config = dict(
    n_layer=24,
    n_kv_head=2,
    head_dim=128,
    activation='geglu',
    positions='rope',
    parallel_block=True,
    init_std_qkv=0.0358,
    grad_clip=0.5,
    schedule='wsd',
    decay_shape='sqrt',
    seq_len=1024,
    train_tokens=580700000,
    steps=2216,
)
Each number is 128 + 24 x the weight over its row's rms, rounded and kept within 0 to 255. Layers, rows and columns count from 0. Numbers have three digits each. The size before them is the row's rms in percent of the matrix's.

# layer 19 MLP down (transposed), 512x256, rms 0.0513, rows 112-130, columns 0-255
096:132146151123128121098134110102121154161102076116109151126169121116137149154118152155117133121163096118107114086158126113095139126075058104143170111111169108172122154056132104150114119165107138110108139088078120127122103118084132188144131100147158089121122154110097122143135138163145141125157168129146130127138126115130112111128110117139119112181110103110109151097101167105139121139137125115111091104135100121176148093137137122102121149146135092141106139080113117119085120133116123113127113091130114096128115110163130117062181134129130092143150119103155118116123121151100159153104135119163125139160110143142150124125114124148103090083142126139160151114115113117123156141169135151122144170131184116148111159098126112136142101131157120134131107156154145150124116141201169
105:152137107116131106139189156140102080117118150086109138156101142109128108103121155143112106146078179114147139106109150112101143124137129131111129114147111096112140156122143110125134135132126146081092107131152088150140146108138127127122136133113161115116128100124142122138156130115115169107148121152177132112114139129153128097124084110128115125135105153080109155159100165127119098119122134147122152085135125148139148111115090133154090149168113158142112085106148155111176115121152129120162135121155176123082136120114199093131198137121101127109176156149146110143119122112132154098176113104109144155138098099178126119148108152124102142176132080099163116144132116118150107104084177171132139099165128101158125199118141124139100158091133136156157110132126104130158118113120143
090:128138131086136129125135148084142138154065094127144087141121134127117118119076125090112132144166167154093109133108120062165117101127133131150133153107129093169083118155154091109139109111142122200098108143120097120149126107159093082147119170109130163118104138164113130136134130143142096099131101132160090118163143078175159100126145097122146099158097157123153132157165133139149144114109127129114157108184176136131129148122117102102149152103112121102153181117127158134145129135142129087157136109126149108108132160162142106138112098100098136159140151147144133139113143123142136156173117087121129157164150150130151114078121135121097121171142147156068136111148134149145100122130142144102118118104153093157147126138118121127123163092145123125090124163146087130124119112131122
104:103138140158159151076110143123182139114174127123108139110103158183132156105119130096138105153131131131134130152100130109117164108153110152127131120100118141136140096150135141148094124098167099133168155136099104127129155115116154098195153114100127125116138128112143094090106135112088122118111114092135138127114098119136183107136137127137161091116163145103141118096126169132146143134132086095121174113141140128112135118143127088147100131129116102114097106118137117103126189132102167147133106150166106148130115148162108112133138139167104138113093083097140145129158150146124085110126149141095116180111162149125131094112144087115081123109106139127100099103164119106098128131126119130104110076188129150174147178121148071107123109129143125081116142109143145151078158134161116
102:153118173099120116173147142160128146137106120124147117151122118110141144113105124147125152135145136076120147091136121111105106131102158119131141143159078090082129139140117112144141102155135136120139122150151097143134135097140102157140124109106127141160140166132131104093152100126144091142101155119098102133123139122131117152135122120087146141143082125121140128198104125121100151111161087100133127147170142133160180105099105145125138080105156150113140104159128143102140151156073137085102155132124082131187145120105093174147109170100121133122145097126140075114128147139122163145138116144121143131171097131167184156153164080121141151147137179126155111110128162154105127135086125135095119095110107142121174138173115112137118114140163093136116111172170118093134151132106156
102:138126126125125146112072123110139140137130149110114072132163144134093097132104149125098153133108094163144126121143177130118189156134123138086122155135098076141161131055106111142097178137118110091176147122102154145147076115106128162145155141154130102126103107125112155130110143091133127129077143176141170131105109143137123206104129120109095101157146169122087120147128090139122103126120126120140182132107142094139129139131107093139094113119125131126109124095136084119121115101147155117109121112145171170133147111111137149117139116127114103092136158112149115141134073142103151083125106137111087121120149125120108145108074074124122120163129134113113136141127113128105107133075097098139119120138096117101180136137149132125133123120150103138119124118101115121106080095143165
099:188147120113113138149155134140120124126151128123117175116135114118109122150109186084132113144133157087115108121110128087098118117087111137148124171133111116128120128106145151107156104134103161103145099138128120116119171132133143102095112132140127115156090120122123162163147119113095122110103131136117130152126099121107125102081170073132109172136139149122108118155104078117130118200083169108101104128094133101073156146104124145132134096142103129124154160117133130113117121151120111149166139123118136143121144152089099164153090154108180118134152162103149112127088229136121114134177090084105145137127086092149095140146093094152124100113113146146099138123127150141135110142141167118111127130129118116162170132119118159134142148135116162147130122138112143123161107077151133
096:101137114090148107157123123140119186097140130126073138119158116123112152108096106188162114145115130112146122138116122175153163172151113116098132135152161120086142143169139134119143105134147096089147122116092173133145115111152135111147139089151087110167120170184154164119097160108081138113123137134153120175120130142101089138143123142148152125110089137154086161141077167133113157136169134128129106108124146103125150128161105147104163125136108169123153108164106118094132113163107125094149118102155160103137133075138100134105138126109141097120122112118090172113133124155152090095124118151156164164173131130107100112135117162116117128111118158128123117129127095148132118159156115073186108125162099151131103116108126143156081156123126154103123130130122106125158114113122122
096:120159138162137124144149144113147121100117125090106114181137128137105109144146121158137134122160127102138155144124145116123205097101127063177135123159123139125135126128092159178131137140107127129148145111104135143131167046118128139133111150151161152068090136131109132161161125097128114122156132078113140148120144156110124120116139149145128177116149121124115168170132139101131149109099135150132093128082118126090126080142122113089109124120075134128157088105162110141122123132141121102068148112143116140149135110147084073141108110137108087134134132120151143113119128111150115089135147130083145186136112113111111098143148153081102111142150121140140167148137109134109127121129162133153146160135065147103146161138138129117121109120155111157116116169113160075103133138121161
105:153105088096144157109155126145120152125124091159141137187142097125077126148107099106151115134158107082111106130174136089128109123181171160118130085087157110148120105140121121110136097110143132110094146166128111135166115120135122140121140139166158082153087085099143153078092139096164137159141105139114113076080129098126138137138149104118134131119081100158132113120133125122094160155108162110097094177134139094140141145122127143120146127177090148157116141137134178099140154123113164153150133152145162112126112114119122144137127108124086133141084066118128109153145113111132149095136103153111135146139141077147109106104129164103128114120079138117127124144118125108124172125139150103111129119172154183151120137122155122156127117139147130128072143145147135143117171133116127
096:137150140113140145087100106145131108135151127124097139110143104125152145158096137163087184158125120157063136101092141155120113143111110134184151165094115131116135085138107130126137164101097110160141122170156141106110130137162151118054136151122119165142105132100171078160121130153110133113144150109133105136134087080143141132156147059115120133129108107146113147111093124093117132084108137168147089148158151099107121093156162133121141125090119118155130129145136089099124089139086143135120132161129145116099134099124119160095145102127103134115132193118168120127094119126124110119106133116106140126132156156140130087122138141112139117123166082117159107135139092143086087114137146110117142135145130112072146142086126171112140166112095112127150113115133162118123147096144152
095:130127177097151131101101111143108157180132131122100117148069083134151103106159110141146175077122106131102140151134108125097159102124113097134139091111115115111164117133140130127107121140140172100094090107127114121104135099111174154096100165122116107071110118153124124145191094094138097111152138077123125121088142121108122127114142140118123071121135128166116117121112164116161119147145129136075102091116125139117095145169154096125164118081075055145123170099139142122090124117153124152131126184149121109122141125131129123139167149103167113148135143104106137104103146142125128100144156145115110104151150158127119148102122132176173102135100123115096120076152104153117169132100115083118131123095108150127118158136125149155139107135127112143130156115118123115111129121122120
099:150157133127117115121129139134135146088146079155135139158141124152106144099096132174114083111107139104125099142097139127120140096121115117112095122074124137113110114156115116159101089117109114085094140132130131129150109135103160135100160096120146177119113127145106148145131120111146162090143125145140114153137082137135122148080092092142078118114168119098110148173129096115140146112129104134139101142185131127111119100118133145145160142152134148110141126178188142129122122134153117199120128111121104119142092085069153106121143131152086150126113122171101163144154190130146112137120128137139181087110071112119108117145115118139131127132084145139157105122125114101129148184111136155145092141150120116144115139098199133132114124135114103091143128146109094146129157081106111
097:157098157146150164115153120118145151174113114098092126111119118156122093144087122125155105131158115130119122114098117140091154149099123115089135084138122090117134146108128087106184137181146152147121137089142138122114149166126156121135112109132131171134109153129150096145140130117133062157154103149157112166074116087078148108128135121169146125106114097166135117150110082095148118146117133105066098168127130148113132152144182142142107119154163135146122134131151112148134120130139073177097117161142099148200158115132103097152120136101105153119127130127143114166142097121110136114115097169114119139145099135134143123130099101160166118144131083106139084103102088099129134119099133121150146169122159113119079131099095127126138147119146144149146155135126135113128134124085132
100:151118124134144148133139145138130167174161131132117130134144146125147132057129125111145137109153125108104091162118120145134115129068126184166199122099146156123127113126184137132112133135150103122106116114103141099154136121136132105140117140096143100136142126111149124136117154153078095133139096158152104141091123134150154161164132111085139080141099111153129104111154130104090125116152183106128130129130108118196106137123113118164111116119132135161143162135143126117130149114139153123129109146132117123149126137100156125154092155214119120129169126113108060125128108172155128140099090124142110103122109114134164123142134096139149120121127144176159145192100079117131143173168120112095146160122148115077102124105141096134153126149122112157124112133147174127148128165104108
102:164153102119130127155130094112152115116103181118142118124164141120112127088122110054107130103129127170103118129120102132167128121109119133128096116137144124151140116127138134105120155110142157136137102109095120144114106145127140116119130147129119130124127140105089124148123127089177137152123129113100121160103111141123132152106145104151135162106145185132115082127177185086103091123157140090142114101110166119116147083112076180154140110075108089138100113139158154137152140137147155132120092118130134142171154102117099125122139150161117077112114110123130178151132106132081140149127131110134163114129154099163173119121143111137126181150135094139144121119114116176091126138125150153117128126124172168121143116171126114115111074131095134155141153052128108122115176118120076
098:127141139111099086096157150146139103152153156123133120101122166127111112131163170115141112127117115151174154103111132164121138153085152093115104139153111082130100142099129140129152137105129153130118117114078203078143106103146152121147123110161117140152126145099137078118143181153141153123129093105149141125135132140093136109090105108124139112099086117142147113134110097119171127175129121129141113104140116139121133100136168134137117109119121171101096114165149116183194121131146137146156134100124148142096148134092146153107110159150122100120109138155056118155129111138109111097129110144041136115132150138108101113098128133163111139148130108128126132147115155133122130083110147138126145153137113112123085126107147155152096153148085162134113092148168200127120138134122132
112:160095139117097141104116130139121176118101134133140144121118091091103129117083137128109147159146124102153092123124140133105096111151161076142112119109144079157115134169143090126133111111103154146129080140142119119120156169148122122167108174090113098162114131120160084112132161123117116161113138094130124112107123119103128118135103114145136194120142118126153148133081135133122119113112108161177129111107151097165126100144109157157112137127154159142169141110099131140107133142103134141142141095122141129140168186137088083153123118112157123110137146163178124158105074157150145135092158109139135134136060111152125140135105080125121054116131133149122117119094108136141108149162091116183095133140128153140173145143138139172132129124142150125102168122143140091142176127115119
104:116107143091136137124134129121123115087146142132110168179146144126170123151105070137130150089104157126151142132098121099138111126176117139088113118139140130114162128131098158119127136151119122161169175124156162105161116168149115150169119125179121128155084139145130148113124172110125163134116152123170101123139117131162169141154131141117145101131124112114137112161089090105105122104126126117146178174119112112110152086145097086137132129155112114119120129138123164106158125150119140162076180108174178071155147122152112130124111123159188163102117107118158112141092170142156107099127104135092122136133116132128116100123183112146111108149158143119142113124143126110097134134109127138091126160130095127136132122128163128120099095102130124141134141065147111175127188135117102
# layer 19 MLP gate, 512x256, rms 0.0512, rows 113-130, columns 0-255
104:159137112109162114159142109169110130122153080142130139154114140125102189107113134144104168108108155154127131127163133132144165105085139178156120146142148117098114135110088163088122104132130105141129108161133186127130142134126103147123117069110108132202088132115079137167124140151072159112167126121132126130144157138147105127155131141118147139164109138122127132093127109141094109151110146115141112170110121109127131094149110150105081155140119100107151145157152112099170119117120119103105150144139102130099125142153122102130103096104116125113157082186148119164106105171130124115152137141104119114091116152118109171130125101161137110143101147099107064112123129130128126150127133122098129101115115177144134103109148129130095118157094142117150160082088145132099139114101192
096:090180117133160125082155135165149144147150165083112118148064154138098152118148147150079084106098117141147144121162091116133153161113134157112114140115095103126108145142149094115131149129142120098126157099149166143117116123111124096129111079138115099078126122121173102128145154123132146107112176113113122167119138172135104163144138119094218118103159157117157112113129147101102138122136160105138124143116099135126092140135160109143093148135138134101137122139127127127157136084172138136097111183175117136139066126126105120162147092098147145097141144154116164133161129128136124165144137089124108127123079150157127101097129098142174109154103136105128132119113132101136124125159124130136144139115103142110094134164151123093159116123127179130112141104132093156154133133107104
103:099113175137126125135094137123137148118088135099109093117138148107110139117146155116091127114127149134122144109146141135161149142146124082131144132116084136113145193108149165141129137124143134113128116118107134153108106096097127120111128128106130129144119171113187126128129079171073118118103138162103129151123169116118118117166125111157173113164132114139142098140143097132133124160140143124104124129116170120106124092161098130085104149106133083114106125128122095112129098131107145148125121104115152161133084110107140081125151102127155120148080124081132117127120097143150107149165132165118146114156068149164062126140127086103115149139134133111115148120145114091086104135132139053088156168126120090121081096122130144170088157143112136153097122146169106161126114096136175
099:151134146139122125132130110124078130067107131090113129126179125092068118120145077139173121120103157129134126106124142171117144172107109113126110113142111167132155109133213146139121114145119137100129127112148108120150180115089134109131088120123146193132143150166151114135128125096152139114112166152111146117103105100063133110120154154130162081157139174158139143146091121096138115141150104129132101098162118140146159128130090089135174141123144141144121117107103121095107132162079099124160143157156117096104124112126093133135122128136143130161102103125128097109152127114154140094077127114125163141138127134074149092124115160137123113136143083156132142128135116116145162114106083162117110084145123118116117141132178087095123129137115157115117139125137112124121100159163163
103:050116119115090142110090122158105150133128120127127131175140108114104113112099175170149170135161122113130072121125117131121105134147128137163122155133153148150131127090123116142149086133100124128120111163121156109140154116163102112132131070138090143150163126179123109166119128129146120094132144172165103107158103128129128125138111155133168128104139116117170145121143154121104128126167090083142142105144127127123126134139121090114111133130138103153189080132108111139152140132117106136125132120168128145135105130107133156142148175068130127151140140154137129151158101081140143141152197103125164153129101099142132181108134120064148109149118151136125167102134115118151159103112137099136152107119086126105157140123125157159135081104089139121137144196121117115099107158125128
103:137075140126128124152135065159131140100108148127136148124098117118141146157073106133099076142139113111112141178097150145157143177135154148156111125121137144080118119205142163119140116104123129111134115116129179108108094117125111112190137116122122166100151119121076147162104116109145117152097121145140094130142138118157155103130123150115116146127162131080148090148139178115121135128154094131156146104096117123192144102138140148115096123119126100088126129161122124109115129103100128115139089116125118112117126116149163086123125105140159103152148128116104116117094139177119063134120118132136123170133130124121125106119158135092179127106128129141086128151119111116128135148124122091122148140078140097162144176118167089101132132111162139148147185091123121125146124161088154
106:176130119123107133136146131065143099113108122074182107167109105090133139141104136093132176144133094103138109162127128108144146129105132097115085142098110072091112156128109124144138127092084131142100120116143140109093127108147107116159116125104123172110127149156120112144161090132106133120091108107135152105134153113109135129145080097099136151103126105156163169125140119159148139137157092118164136135121173116098082114127132107168120089102119144112084109124118079112147098108099145134113088099151148121138117096131149118137092112134165140125104112127138132154172152129116117147153096146078103105130089171096069110083125150159095135109100149140162119104136154124144132096097138136132124139138122104128145145136137068175166110148125132131135104134149141084155153132103124
100:113166126147082117107125096109116124143120153158170091112080090113101122096112136112162167122143165086139107129141101129142125166135097109115167136116101155070122117159136098144125129119097132140113139141091132108106173134127151101135172150121128117136118150091140160143086147116101103134146079170154128206118156117123101140098185132121121118127112123129123135097144096172133139133126111107111119102152123124128163130153079111134112141122110128129148111125106106132129087142113127102116165148114137118147095164145140133128124101145066099088145134154133125121145169137172150119135114099121129158147121142130148132115059211122139103115091097137137118124168154097135105110119152119098143153127108121099133152126124143104116128106171142149123110148099146126102190124120178
105:143160105161148129098128165131162121124116122140112163114154137099130175133132166121132155146132105112136139123133109153127106130136052179148115127100159125141128126116120131152119115112134154130132152107102129090130141137154117160119133127138101156127092131138146156144101114096054127096120116088153157134110124144125128150073175171125135163067147123119141129145140140099107102122141093114150147080160147127148096143127093073145093146168131104133123151098152134114092125115093107165145140140095111114094124106113119146129131172125125096123131146141113140117128140141080144121146154087105096118146118135122126091147076129167155087111163103094124087113094105155124150133100156141123145195163092103109126116101170142152144140152133167115129147123133111088108149156083157
097:127126144119101119126141139130108093164099146126078112144106121112126055121139099137128132150142084085106115177147121123116149148128152164146132118125165124140092131172139132129172119140130103141140142176113137140110130165139136106125111133142119155147143099110116122123128133166127114105112093099110123108144087140134135150116127135137121162150105089136125094112136111135144121094127135145126161134138106104142173081108134138174130167148100175122119104071160152134102074126100162084121137187166115077122131095119111127089142112132116105162131111083159112095135126085122155089126140144122147122119121079146132143138159120159119124110145119141113124172166081086188138097133089110118134129099137157161157118102097153181107137083120144102158115131166115162106130112114151
096:152146121148130158107134146160095145104138165106149114097171154161150183118135176120104129122126114154147173123141125144168129106100153136131109114130141149086112147134080121164138150097159151129139167159098169108132124140110113097128126111141119161177093131154125177084080151130114089160104114124171116150155103114096139119181095089130153149100134146140139160097137137131154154120142101098119114125101093108117120085140133135112108104117104155156120111135144148143140138114154137121103143123119111110176140106088064128110133104118142093095144140122143098114114106122122118153113156129105093115124203113119141110121138140157067169141134110169127121129128129138138149102126107121154152115140139120125110115096118091153104104104177107093101160124184083133168127135147128
096:092181122100201121127119109120080138107155129100133117108135139099148134090160144133147148135169112134141114078149159098135139128120139076140122132137165101141117071095163136127145123102150132111117136087138153151131120125115135096100127076082147100105130136131138134146144127109148145162128126150121110132124109152147140147136156146147148148132127115109098187106151129121093153137081118138110110146182087123154140101141088133153136126156071151154120111164129164113079129160128112133110107133151092171131088130122116155122149145136150072096147130089099132122137101121118150110100108163161174101134129152113137107137140114174101105107151127175135131087137135098117110134097098147158116120093145138129092107138133120161111140160113133149087138085147155111078095097129120
101:155101083131160126156132145125145106143102172129100121119065114168150118158075152149143137138087118132108155079127134105125147145129117126131168101113126147118128125151104131101107119092163140176103096089136139141135169122181098136118108162135085085118106120121144146154127126146134161136145143130100137204122146158140109146119105140101152122152124120142151111093172130114140131131117112148156110078135140114110156117121123122136082149140129105130124097131137147129122115117155141131143122151156137121115165096148123141154096123103096136169093112084155173111120146166100152105140124147162162103105156132123192164118131110144152117199121088148161139062184118156138112144131109122139091105132090117113117121139142092134132140116108135153105131126190127128146098130115115
098:130098127091147142094103086077095115149131130122113093177120165135127128114121141175168121145095127104114112079104117119139127120178165149106107128146103104154173081123109123108109138159091092118116116138126132116126139135120115122139101108152131134111105161128143139138130147126131101121124106130114143123150120145133092164104142169121118157137156144099133069124150099155167143093167127068129161108173170121112131082096133144103122112122133138171122135142151143135128102115132143095142111128149142107112156181119182123110127069140119138158144142116088122092132171122146105122138145109146100073135166081123147145143124148169137124116121169150122108132136159108110137118113147069132116124103093083161167133121115096185145159076148122131137142156146100120112144142153140
100:161133169113153108169179151099145119120133117161137115112134104128128134131126143137124133102077131153153105151126132136148152112149142119132113099155126120137132125131117099118103140153129102142152070122167124150161134135138115142149111123159101111137119173120106127108118131076112137136132131128118129120139112153129069176134126170154174139137102157096099117110134130082125062095097160118114100130108112127145105129141140152175119129135135083159138125185072137105108072138116159177121134108123110162126112075114166163116134122170128107118123125150120117130117166177125156099160138109132123129110091103145104147158064095131148122148125141143103118164089158131168096115097148149108126116147147081131153098153160109158094159105154149142147080104150095096100130138134118
092:122141109134129120086139154147164109149162084150130117109128172117165139147156174122095133130119148132100082113180148135150094138110122102164124143091125134114086142136150152142115110074122091138119137127127182066143174170124148152165099134135117121134148122128167107117097108133129171109129104127094140101161129145157178118106125104108114117172140140108096130157073163138154155107076151080183125144111123144126106128113159101158106145149128107133114143084104145143156136102101146111114143149120145132104113098127119133111134115161119132148146113126121105128136142105120134130122137116119102136110162141161190116168138156146121093150170110149103099127131128117090124116103150150117117162131136093086108064124114144139151120164126144146095114147130146164094163134074129
098:082118164171152123118157096143093125167124104131156107118124083117126161078132147129160152115074148148120093075166153105106125133136101076127138136127143094115102153135117109118143127113159114152101156106134120201081124133102147127103114132145124083117129138156101152107133125132127084124093128109140129093125125130104102116178150113130164137130139144162140146114097134108099124115090120123115069103142157123127140102170132109165080128135167141154134131133084139133174143151102148162126080133125118164112155134120121163153157106208118129119131111165124133154152127125112159107115086132147126127086104130088148137144143154118167072086138121135125132129115154134138156132116106120148148141162104144164149101149162163162108106152103126131132113139157156121134139096130129
101:122093106099114097140088087122129133110093128157139102135147157153132103115131099134169102099155133123128132122125101190146121120149095181097145112110135181120129139115122141144154130128125124161125141173131159129116126124103109131113131116093121159162109123134127120143154129122113097161129066141130134134125132128111088177124118124150186133131171133118112148093153114134108123092071144105119154089128168176120128109149135118126120141097125110103143159120139129142132072084145132169173084161134124152139111133114165122180143114104181126127150111130162138120157111161139122131114095104129110128134092106162131119148142144136107154149122099111131141114149089144126140064153125097137113159120163155152096131118154096173116203131163117123121171100141172101116172134125104
# layer 19 MLP up, 512x256, rms 0.0514, rows 113-130, columns 0-255
102:142132093109150162123143138144115193151119149102125108102142131144087134144118145099145116123097133136105161121110178165161156129129143113122161102122131107171105130089157150142140153148131098147129109130115145133114136102142158094122146142137101098140123096125145100098150141129139137110114156115134148154145141113167115151120110149136133092133200170141168127103142134098136154113164149102135143144145151110121120136150129110175129162109120119106148125126139159089143141109115138142133143158107097172087096126096119160123129091090158159168179128142146132093124116111166119170109165124147122090146138132126050110118124129154158117177128130147121166100144098119094113160122137117151105133139130136140140124162113155145148153117148101114101144149163212135065108117153185
093:096125113106160144124106101135124148133140092150130137158109099110074122101133122145172112106166109131104159070113106138153160082119082159085151182140108139095132139114134134120139141143176122124124113134133158120080155157090152104178102115117135128135150144113122111123102145097169164138137092128120132131090116115125135111102162128090101128100172146140108143132127196136128128133177170123120159111149114133145115125170104122101168129133121138106128138140144157137125144112172162107148140157096155112084178169100075134159137106137101114152113180149115094148117123165142124111140126111093113138134119100128119148116132137125159155121131125056141123140131121167126127103163095141137133149109141171145120164147112105113152155127128118134049147117126106144126130093145136
107:119150114113160084119145110141177113127100119100124095105141115124094129161099156122073117151133114099126175116152164099101136109113145138161122097125159101128157187126110147155120086123114139094116152124158118110148123119128150147108100160134142171101167168146147145153118125117153117139136123120147138149091120152164115136144127134177152145144148074171139108132173142108130125125118162153121152064075139100162102119139097172113126136104126156094144099121086166126107101162125158132100158136115131168084151123115144138142073134125137123112166123161147151118133151136149136144113134136149147120079110125078107171145141144134142143097110163120171110144140143102125179127165121141130148150152131105131153095138095113123111093155110171159120141123098132125121167156132177
100:128155117139147122088127109120146102096108113143139134134112136106122120139126170130139154100176066144136172129142052152133146139129106106141145161030128100129106110134134153138140107089140136107102144159139165146140158122117144139115071153132130134087102120119124125138130104148128166125107109144099147132134123119107138079120130129145115121113119161102085142075154114137082177112152105118144122093147107064124126109149121123116108140107115109151113181132131116120139118125134075149157122092125127134107124186148147095197130108114117156117128123132126127104107127124138149132112130144206116119127133123140120159155151086120144150153057113114123147154154160132136090138101129105142127134134078118144106115111138160112149148148147151169102153109092121133158114124106143
104:160094146145168163158108106126145084106117140140141120132109167126138129115143145133148101146127139147160166134117132132102123078112120162137164162133145176085137087151119122150119148159111134135097122127127096117126113066101127158190103133105117104144104151141089127166091171151105153103157136107108153139145149118129108100127157088131168132136120100140136127138122138139128138150135136100173139125118115101134149133142118105118178100100175089133130123133097118132154148138113088122118149106129101151104097082188122108171122111144141110096103157135096106151082127149145161125176138094141126126170086105112124144137171134129112165166152105102107116139129139086130146152150087115104102152111189095146145128132169143150148158159133110096132111139121083109144149124121089
098:116149125173156122124154148125131142173136115129187098127177131125127139126144108126153184127142137104094125128108153123133086121125107143100131088101107117131123148122131129154096133147182106154124112170093136116111160132131141184135132144145124136154132140133153126112092157123147142132158124121139101107128162143079147120158132184119138113123121131124100188112146137178126102116161173142100105159122098173130113138096099118127146149154115114142102137091135086138114153146149142096124167151139141111168122104104067068111159132157108133147120096114127135124109134161098132137106151116142133083156104132103155108128115149137144136097131107132134111154133125137063119123146142139134141115151148113111084085127116078088087130113174140063114149100131113183089135124170113
103:079151133123141131151133106178121132133125159170148123111143139067130137116088125148135098123115119103142166100134099153110134151128121134131160108119139156142140118059146148120129106116160126130140155127132125167107118140164118146096126161175108056106129136110145185153163130072145110132160129150135127091144180116137098115165145120178121097125120170162092092135112121116120143105108161153089117105163107152093155137157121144126153126168133163101115153127122137142140151155126172138108146107083114126127116121152183120123132143169140125074168138116086116118091104133161154127122127103115171134134111084144158158128130124122142086128112152141129148147163168152144138153121143080124119120074132164124103143153142130150123147105138123107109076164118094133119145120139113
103:132124155116126108113090184096131083143156109132163123104140183146142107138089154153137098107090132156159088127135125151150136157103127106114168065151080133159115126095157144135149155084107124080106111150140141104130132172099115135129140140108102091086096134086133171098130181137139101139120123172114171126114149089141142111099136108126118115152067100113140114128168176138171114108123117107123126126134141126155148146135161099115135127125115134071142163126132183114095128136171131157123129100093135135122068146066119151090130140115115105115155137121067077119107157142109139151112104124131138113171122140142145138145106138114150113149124119117124123117153138131134104130108143084133135123112152155172125109150114135110156124110128130146132138133166123178110133117133145
105:138181148113128149127078169128144069147163123179200124153119156093162146153170107151126118146118156157105138158129125143154110139149139120076138137132161106137127132161121179130150118159163129125151140144161104107138104123150122197112140129134158156155142094131137141208142085100090126112126137099140153115150138104152127081095158119155120078121077150120133139127143131141103127123147130137169145136108109104135094123134138108137167146129130130146171133121121101138129149143145133117165123138114121131151134102122145188144097109132130161122077131135126130096144141120131129121109126168116123164143162141135120175146104083111165101115110113106138119093132106102133143164127175124132175145135140117136137119133138096139165121122154141153107142064098129136114116079137141
092:123127124121158125144154130129081169122119133127152158110147160086113123162174115120166131123093144144142100086165110066101087125154151110130146107149140070115123174112160122107063142149111117134076115102076112142132122133119117151153096153150140084116134116140103125162121135124109109106133143137147160144138126120150130127110128118155105112133144119122130118157133105166143137148138125110171159144150119184168116144083135090096105102125147116135081143148115097132148182121113114103139106117137131128145150164085161140132128140150144096129095100134121124126134118125133126144138183118122154139123095123164103068160172121174148129143130086115143153097112147090108183138143137175115106133184174134122152162146122130101113091128159095099122096141114120154144136135137143
098:107127095081131143132139151120095094091104119122122083077120142111133162143097085125149076130117119118097124096098141169092106125134127130126111148155140135099175122137096106131134147137107098131135102098116098119131123146139105131123133150168154114152170064118091124118165139102120124122146140118110140130115139115111113147131161113119145146146165103108126115147126118119107076154123166071149100171114112132075088151135138156170140146154112145127140100100103092114147074150122124101149121106145082143096114139115150164138136118126117173158122132180152132132126157138119125135125129178166153124100069078147110131109140130116101152150080095116136146141118148115154164099140132145146119129179124128119109130117132186131153171138147097119150117141103132102185141113170152
097:178160160149151139122114150114129100140118128151136138138160091112159149140143099156138160127135139145139140109096107108096156144173143177097135122114110107151111153113158091118102089127147135131103078123114130104096143147129141152129135120176119114102131163118124125138090101117112140110105157160121169121088143156114126113108141158152114126145095127117159086126091131137124121184148137077115147159152123110099116173135136098098164127133162104114132119146123122098142155110154154123181137138131158121088111091130146147144134145141156104123120153192162100145096134156107173108135156107073070141131123159148119134096100151100142133086178145142126118175100153114175135128187130126146147132126133164163134114106118098090116089128110163105152154096122157119129104130131106
099:138095136102138105162141135147131110091131150118116126123082135141126129118151105088125127083142153137068121150115162127104125124144116116188104143100113115196115103108103179102129151108154150152107109130117126135124114126122135149151145153127133096136111090160137143114117142102118131119126153132124095135128105169125074160102102137135107108118115104168151157122111126152147140111124167170092124157082159136097125110127154171115142123136140134138140154138115117099178149135119137094116153110132148174136117200124161133106139099147158090137159108145197164153121121108160140097124116117118127156137107171132081095106161092111128109141128142149124164159114118151167148125206118153154125117158118150150141107165132116117127106088185102136148122109136115164157153146122122
095:120123168088105123117155085127113141100136097141134152150137149114179128167127140149102094125125152111150124101072100118119114128102113123118064134089125115124154148107115151112115135137112122123160139116129125119110072165112141132105165135136099170130147159135097164140131135092076138173125137118056126106104101084102105090131127128140141129102152145148168107114123131107150149129111077126151132111124134150066080119134106147089122080121116180124143125145070130112098140141144106167133159176128149137139121142090142084128144125070140141103144138111125096106127154150136151160119125150124171118145112140129086127107123090122120108132125100085104121135100098087111124164120175139130091127136101147101104079154139110180108137124114135136131118106110139124121115095124155
102:130154124154093159147121111137166118119123117129134101128125116147126100152151138150130108120151137135152152096123137166106144135084102161119121110137115144123160161158161098118130091132152090072176190105179065169137132133100113103115125154113148094129141127133096127150140130103122091127132118117134139119115163134104147080142180128120136158154164156140118120163114077131094142107101093106123167121130112110138094143135129152126127120177098135136088112132106103101099117134120165122149080140122169120068125131114191112145138144126135123165142167139089133167108131185120158088158141136142131104128143153104136114093116107135129130128130153118133124136072131126122141100106152131153159095094112113126107191160109157085145110162098126139124129136094099127143172107132147
094:103161120136152127145153143145136139117138160109144111100136132147105109149142106164101141122124135141137120101115150126132129126100126167123141142167136171103099093167097145121109100142157114134139130155132144103062105070158100085091105102128121144085142121143127139079113084097144074136114136145090138125109059107144164117145149115107142096119111154132096094117147145092127130125122148116134169114122126140153143133125143129094073154118103126202130103158113151089080144149137102129173120133147106132183123126159133194144167106126158140149132164107151143102136141129143111127132131124147113144137193108172142102146143148153142101134120124141098142093123097129135156141127132151127142114096150105153146155150145102121143165170132119131167088085124092096135162125121133
101:106110129103134094080123146119194186096155141115148120150132177144150108112125113118129119176139159142045160131136098143105105128111167105101132112106111128097137149098135130145131133130180137114160136120105131129153110127143117165126131083148127150121103119087177123111129146138143116084137124080121131110151152145116160137127137149128105153123133101165114121113110140111149117155155164108150131104128116113140138143106116123144106143138168102114126151106121149160134101098115088127137127126182149102125143156144107164158104135084148144123108162164136142138109097102107152181125112143132133127152100112119075114132110123129121109130169129111098153111167120080123118102122105125129065147122130124131186122136108056132132131143131092093123081151057138153141151121121164
100:117100167170109104171128153110137098188130123131153127159145145123128125141150119118093202133102097140139125159110180114136179118099115072129112119128183121126094100145129087105114111125077122117090097140099127133136160143142109139120125159120093063156130128089129142151128148138158124135158159139163125113090098155100092123110142155130176119112111135146126100111131136105120102139138106137104120136115126129185125183108163123138101130102140166122084125133100125112126132144141138133092128146125146141168125120144136171117112160146128153145088125175135106090152105110120070126139157143116099143153122154134111107141073141127147102129158118147161100141127132156146134165119113137136090136140163107107116112145158161148133182093112114140116155120117093135144091162153103